config = dict(
    norm_eps=1e-05,
    rope_base=10000.0,
    qk_norm=False,
    attn_scale=0.177,
    tie_embeddings=True,
    parallel_block=False,
    init='uniform',
    init_std_qkv=0.0766,
    lr=0.00572,
    steps=8332,
    dataset='wikipedia_en',
)
Each number is 500 + 40 x the weight over its row's rms, rounded and kept within 0 to 999. Layers, rows and columns count from 0. Numbers have three digits each. The size before them is the row's rms in percent of the matrix's.

# up: layer 21 MLP up, 512x64, rms 0.222, rows 194-240, columns 0-63
# down: layer 21 MLP down (transposed), 512x64, rms 0.0259, rows 194-239, columns 0-63
up194 104:422502508514528437497485471506524466480479410465496471509487596538529451483454486508498499440490589553494543544485562539435630503513440481542476522514469503499539480480484527493528545511504529
down194 107:509504502435505483576460501510446583512471496528521487446477494557442464498600537522557449531481511447473507463533550488515474538488524525479486473559584493470454425589457499562480511501500480
up195 117:563442511460560483503464538522496428492545474531464451517491546599514489447406507453480559522502510483494511468515514493557427482456481523517482417466459442478536543556484561551469505500507532
down195 107:516410511423557521523466545490521526470523452474548553537528526515461481505530500556484453469509511541474548563543503430433500522475513443463538616561517463458478514485519487488547486455470448
up196 088:489456520450514501477482533527464461473549479497460487451395497468552497497547461518553455429463542519551525538552522437456559502514530494557544471502529538492473558586434487523453470542501563
down196 077:449566489475496481482511510526454471546467437546606455484483491476513456499459494503587430505492570551564494575560478478511464488474474440542515512561437494521473584483525473489462507481478503
up197 083:542539516514505478492504517529485498500502489547545521472472442536509518527447526494437501509516471381551496581478569456502480462602441524508553448484550518439517444456458513492569456492450502
down197 084:479504466513486530490376508500550513482500471457503430494464525480499530445544481495522553471498519427512487547546468470571543442481579442533527485500507517418463537507525502532499580439550453
up198 095:473447446485487544530478474450438502521517447406536535441500425549553542503460496495553449498491527503513482509505445488440475531440532522572540497471493433533502571537516511474566564449523501
down198 098:508483567494487484456495529498506490561550521484479473560556515438514403537569528533509466468466465528461486499437466544559531555494494447447419518529498491515479533488400495506452469551568499
up199 092:494461514530453440455463400507525559491575473420539495496476479524546529562558546463471487546524464501499503474523446454456463496524479446517457493490559557552512538525451447488503498590469503
down199 084:510525503521576509500481491486457529540499498503490453566485541509472459469621521473504399453471474500457548530513486527513537476456468517565404486479470452530544587460500578486477478502490509
up200 090:471564479534518535529613449431457519483563454501543440448489500493508511507455517457513501486555487541445488506508552467494504457549556452496497429481492495428509464594450497523502549501525557
down200 088:517520510545511458417491504553516464462509477484500552441460531476476540417471533485509536495481509482544554444435571507429499474468402583515520501580579463537514535509542501482509481499474509
up201 085:480527575515488485518516516486475518507567475520472484522496523531476462514574486463492510526440490519512541432473499508448537483532498528516482432502594514386499509526450449513527622569450529
down201 082:478571477491545515519432458528509472526501514522507468472567503496475464387455566493573408449565458495461522543571519514516543481487526456489523506458425541512484434486519504498477523553476503
up202 088:457577535569550464512501479485519498516478419509473535571524505592429443485457491516454576423472523523482530495516495541450514442473440472495539521481549472545528508556474454551455503513523489
down202 074:519506495531457477439506519542467562563468579446508499451507436469569497447461520527426435532552467491558516440469444488542514532534516531531442539454568487443507502559511498465454521523522506
up203 120:503539475520540507519528468543480462499534476521472408495468445597503502535465565517428539494445451487504520564550508400472494513521487463520558485481502479483579500459479433473568558498484467
down203 106:401495437444477524469526510469583505536487444505481500515568556511476467428521460496565520457518501453503508514450473503501474511474532527542475455531475456564447496492587534440546490538532572
up204 109:506467505505488554578494530576490535426500539511446572484491492462544447468468531485480525473504590506494496450433484505495506474563480401459467522532509432421522551498484457518483480460500563
down204 106:533471417508508483510434476510490468472536470497473492558531505427456445554580512477517536559446421467472475541514490444509495484560585534498573509486470559488479454486557495496485558528515560
up205 092:466521473492515586561508426463500516582516475460504469483528500538549543561502458464457605442505467501525480542496482489452436472466516437470462456552554511435518476475438524518528553499509489
down205 105:542531454506556550625502454512511499510493446490462468555529524461438527521554505462566461482510494485489489436489463594565503476553511530486507473475453501474525420500532540464526530492422488
up206 063:529518531412496485464493445535545421481526498487486475480531553470452450513427447514476521499518479444488512493544510501494496475468532481537510559483391598498553477494512530467544452586558522
down206 056:493471469438470512477516415527449530557538571500443463428490507456469530564534482476547502501482483498555453499477555500483482511517566571503524491523624509487453489559484512454484546520444474
up207 127:537508480462533568531418496434506468468543556472550488471515466523491492495465564531467530512520514509547567497435454582417556516555550505463451448426454522453470498453509488509502467528478523
down207 117:445526458441518430458496445565529496519484533486539577472527444434537496559546501435499567522453509498532547491521542514515485560434473517528451452396504499516533560541504490447485502504487487
up208 071:454504517538504472464515615495504425443450498478511428441467456508537558504527503534506491526414512564481471505520483434492478493532476431516525495459478455464503494431519526547553577448506532
down208 063:495481569547560504477565509560544482465470498473506521497520478586502499554502519477434500465463427487494535438488546530492447432527528466580469551456420510521432549545494495486552489493446516
up209 118:528500464462541547552471441468485479476563517546515474493522515492494456564505498414507494480450617458476517542541514459426479453450492452581529500448486494519504495489488586487520573509460480
down209 121:489471519507462594598542515509542472522450504471486559567513466515494584521470490517535494444531488414472485513506506473511481480506477564454506520513524507498420478542429436545483451464425534
up210 125:522430560486488534519557538541456457541542490541536522570507529434546501494487566500474516425448520536438485455446488536459468408448517489459509450537456557548540510526511511455493464494501551
down210 115:550461442559577429450520549505565526449471505522490488460483547512481475504522534467473427445503526463556502491560530444544503534571464468455470478459518551516479580554487526421499489496501482
up211 091:462493514458470496483528503498454473490518534462521464452484450571504551496451525502394503476487516455494486521539519466483455524546515520589517498490459567482504514528535532482528612543498372
down211 089:536522493509477552497474552486542520492497472440445482516420508433576526552515455425552496509473469496564470491546473580454482473427554496514512540561515452578479447473496469481523473558476516
up212 116:544470514447520513439571483529508572532487466489584452525469454542511507538500484508519540440498519466476552446488536547500542410544451567452471548514523503527480470489543555472562429446494508
down212 112:493472464455439468545491501428473458512462440501485486505540474548525509459484446528572494502555510549515537587598558529501453471499503461446476538504490527510458514529602498478483462447439532
up213 074:466458468462525523542528481462497511561509509554500483537510465438442463513451558475535471469506569486504541559550533438466550580465531499508501491554557496437494548504438421411513497457508529
down213 071:463469470535538510515502511589512531534492495476497525507463589452511510509449463525561521472396497585493488535495522523449504526507517480527432561607455522438482522486484529433457480493469460
up214 108:446468512543519476499489469518506465519525417512540445522532479593482477509537562465524554511469494462561511517484487472461387507523534551501453579484569515450480543460500503493510445405502512
down214 101:580468408493502461527477550501492519467441543554436493441519499507579405538539492444500497393542463512498500448536484485513536498534496508433558483548485512505451473524525528495512533556507502
up215 088:514510468513580504439469522438436476528504527450474484554489390456461516572481518422486510494449496563534460503480535521470526453507514498491532505548541530576504464549507559485560442472551501
down215 084:537501489486520551509590432557527488481532515427507544499488524508599572484499525537527508511427512563490468524469507510404422506459527543527543445460436496541464498486469480487547481478486457
up216 116:488421580539526469473532400510394423536494519497550465494521538473519609484543473536498497443516511486529538476475485433460533480505499527513486512542529499507509487438429536469531529483507487
down216 103:542498406517499549557480534513530480533486430542503532432545493536527536492439525545470558485526508541410416491516465469486455526548413530506465486550543497470533462563535474471462511529520516
up217 094:508458566495494488426477462535599425541512578507516483559485491417468456538506483488465465554470505566525515559415522530468539475514499486539429559485484485543558474523466532527495489483508518
down217 091:589577531551423497494540469519482570476501371453479539502527484519502440463490480468532478462508520538487566551464537502444525460453450509495492483539523507460426498554519492515529533533498480
up218 074:526524521454553548532488481458485390479436502446493530527455486508559552467545499552459517410531480445534482516512490519472557512516531469571507510541483494535471479530445446565566551449523521
down218 076:511480399510490560522504515537521494472458483491476478456472593565518477521539507456504540475451490566479508504505514517438453548510513556481470442538534516487563360499522547476504514539494447
up219 086:566483539418499539528442492462554446453554472431535513421498550492496438468530467567558473475532525513493547550519507506425525496448459499473465579474527529505509476464477456546532525540516530
down219 084:471513525494526445496470575502493565481477517518460482435528470564507452471496483432456465516494542520513574536586535519503403471493540446516498471584533497536474518482410558447512505538498519
up220 094:496479488564516471539512480473486479520571496490526499490442466559556458499509463474440584490551501486456499493428544431527525510450491505507613530534443501465472464521462432564490509516448572
down220 099:520529569534560482574564496538531462473527448523503548525491489485471530468527536497465564467528439431496495435523529497467518518520495563486472530456494441435559408475490434485481442461488558
up221 092:505547491475500431507516506496511421551484430475515562456513482505579572465480531470515444550456484470454524507509542409496491494584574518438492481526456512498568450480478524455509462550525532
down221 095:455497520560495489535518411497473514495514513608440431572491452512418477532503526567474492484525480474572532503510512557486484461482522434527458583500514512458460552511576481494481510486474464
up222 112:563434488540585626486539469543449483521471481538507519447524459505509461483487506527433496516481496454547523510440469513478464501509422566464534457500498466476468489475492571448512483560494560
down222 113:501405467519532489489468437490508463520460582483549481460438548506503507496423549491499529536486531559532519454497450505521595399462487505480533486509540455509450477467545519551521503470528426
up223 105:550483543415510434522568470506590449463483520441495519557472490538429499568502541541577463485493527508443532495491474499412442488502535523454508548514468496471497499497524502501476560422492529
down223 092:529531494467637510474436452423477495536502497444497545585442494548541478445491470501524549540498514457458506468484456516506497517464537494463522488518567451468502512600512561467478518499510483
up224 120:478469558512428565534472508541494447543486472512423497515529602463495480430468500490472466511505529464565583485515517519450505474462432467467535499527489493546467547595475490514436523502510557
down224 116:567527469479414530527515444497510498478464527471493484582497496494523482565476615500481542536515497492462472535537433442473481549474487512520490466457532547466570500479548441585500541530438474
up225 098:490454505486476509517551501509470500460543517448559587528578528487431505490483450526507480451470538529474450588555490518437488480515531501526467483514539597409521469520520522568436526477457502
down225 092:511475567445504548477564476478516539554438569460440477443464523477482506517489544563510534527501461474496564488498466483452489484574504465516545461439437503516501556572453504540548413491461518
up226 087:554435414522471432409502558529490555503533500494433559498521493529483467511489520486517526478429518466447532504552503533521456514470513575491559500537468549437541432452484543541488509511547537
down226 078:538503532538485509463583504540464530464468507460555516468479512483491534417502569515492514517528507547514506491416415583467526514500488521448443481462506569540514522431531445479588440519484485
up227 102:542533487524533554534517453557494532529518578468536504462506511452499556469499494531447452483404508444499539530526481482449545594489505475470501558497556527503522506445454452482452523431450577
down227 098:468440525531434432493554523480508569474509515499474491475562554487441526466534417504589494524515503498533494500565558487460494526562471439504496469438445524569489452496424558472494526468495488
up228 096:510501425468510487504520460529463532483576526566556431459546523516542596442531546522468441496504466519484464523431535514465523455451506464518485407506496557494485447490524460496490476582540513
down228 098:523513431532475512479469517500542394451480471494534498403427497601497491520458500522507532467441537537501487545537510492538511539468467558479530521445481472491484480506511541476514594523593494
up229 092:533448586525518461507517543452467522511535483559518499456558554411466439468477539514458484551489452490576554466540517499483481527549565530468549530476490527466481467573477477497446489479497581
down229 098:533523505464501553621465492505422466499600513526513495478510522565519478427488459501480470509454564506490483484434489513506411515460492501486472514488490534465511454410546496555536531506469560
up230 140:473513577476544519521443480496523534529509498468490511443483445459451440503476560434473448478473579514555543510487568554494488485405491525493573491451493522500530546474510559519493486541453411
down230 141:524482484507457491506559547489449429459515469537525548521432476459456517476565490533431490440519514513468569494464504489514482534528501482529583550512449455536507538470567526427486556432464573
up231 108:492546564441522545480547494443456484476540555477515453552438492500495441509513566470474510454495485513453557463571512557479492472461571496520521509497533517514455548564401473517485497495409460
down231 099:503500499464485516488468489601570520461516475496534502557470439485503548501540522503465566462508512450501439559490490426482510469509414455552511479583566490543505437523493474523489542410464528
up232 094:568463512502495529531528507472409487480469485442560507486540468571492493509413485511491508539506508474552575560482470562495531530553491507525420569455502433509494438489528478569508458428482504
down232 096:528542413517535479564455510471488513464547454566546465442489484406489442476498510426557476495467489519509498585459494513513448489498567526543531440558465529429476483505531515483489515531563511
up233 104:542507501536441553503434474522510460483480539482595476506519541457549522505426515550474480461452522470398527477532525439490463467500467565496492485553523525518582440472490544561474484481518566
down233 101:487516480436479416498532469560501556482507506477465556501455521505554492579500433538496526565541507555505404468513462550459511553577473461460534485458460485510506499529499475503419504508471576
up234 106:514469577499448486523527497539492520542493517451519508507485506478478453526553534459470427499472470592451468526483489466411458478487424518485505449523429501504554476474492508573548558471563587
down234 102:446546513459439469524527538495564447483454481454472484486533547486577552520516438528490517447531480485555616466478571442538472488477471509533520541479492471513546479464427469474456537546530474
up235 078:486530491532482510493499538454452539497484522473493480529550513546617490524455472542494504571461469515473565526505445552485452447444427571486525512533446445420506556456449496484466556490531516
down235 088:502461515558528502434574468513451544483515538513501495450569497523501429457429511497466518487516510567503524501510497438424513518444530447521435519496516511560475489519479504510477521430636497
up236 087:543479537497423536495486459496461500549470495490510507524493474556533520554471522575499573481435505484436549439500545460462522440488538549571468448554516494503490461494528571549528480573479422
down236 083:490548577507542474518468529398510556516510444526513409463494524556462496507507511407479455551544507516522421513541482554492497504501491492555546528478468489466556437432442533461516516492522527
up237 112:536485522522531508526496514396463484580511465486480450526495449489509501434508540503505406433502604499544517516522520519526528518462509534492462570522420518472414551458514527486504506566521472
down237 110:444460556466533453412499461520557558529522481500442418483486526545519525538432532535495502476469494518541436481523482556499552590458463539512504476432493525538488500469461469580506502469542544
up238 113:556503441516539593485513424487533537531484482526481557497508431580451525453449491577498487511453436475434487495484506475453488493508545539522478487549497513542540488550515418471517487425527549
down238 112:481456588567431481495515531499525479475456538453486448558565470533482485461563501519529520439471489460435574497583541529517555504509586494500492513450471506464472463472491475545510534550450467
up239 079:528490539523565470526510505511491412462519493504564501534455521546464540536493592530419452466520499423531435471503454510480549451499485512456477546512501488456561440434477516564444460498540482
down239 080:540513418489510499502482538522441452497507556506468567454522538482514500472523494403514516489502501527452500480507537537555515563434426550494507528460528514500534512492479425406500523538615484
up240 092:433505496541592518566508458487481533490499508498553534431468550518519511588465463421527437458455437511425487496438469483435533490503539518501479466491541486519506583474552478509504448491491537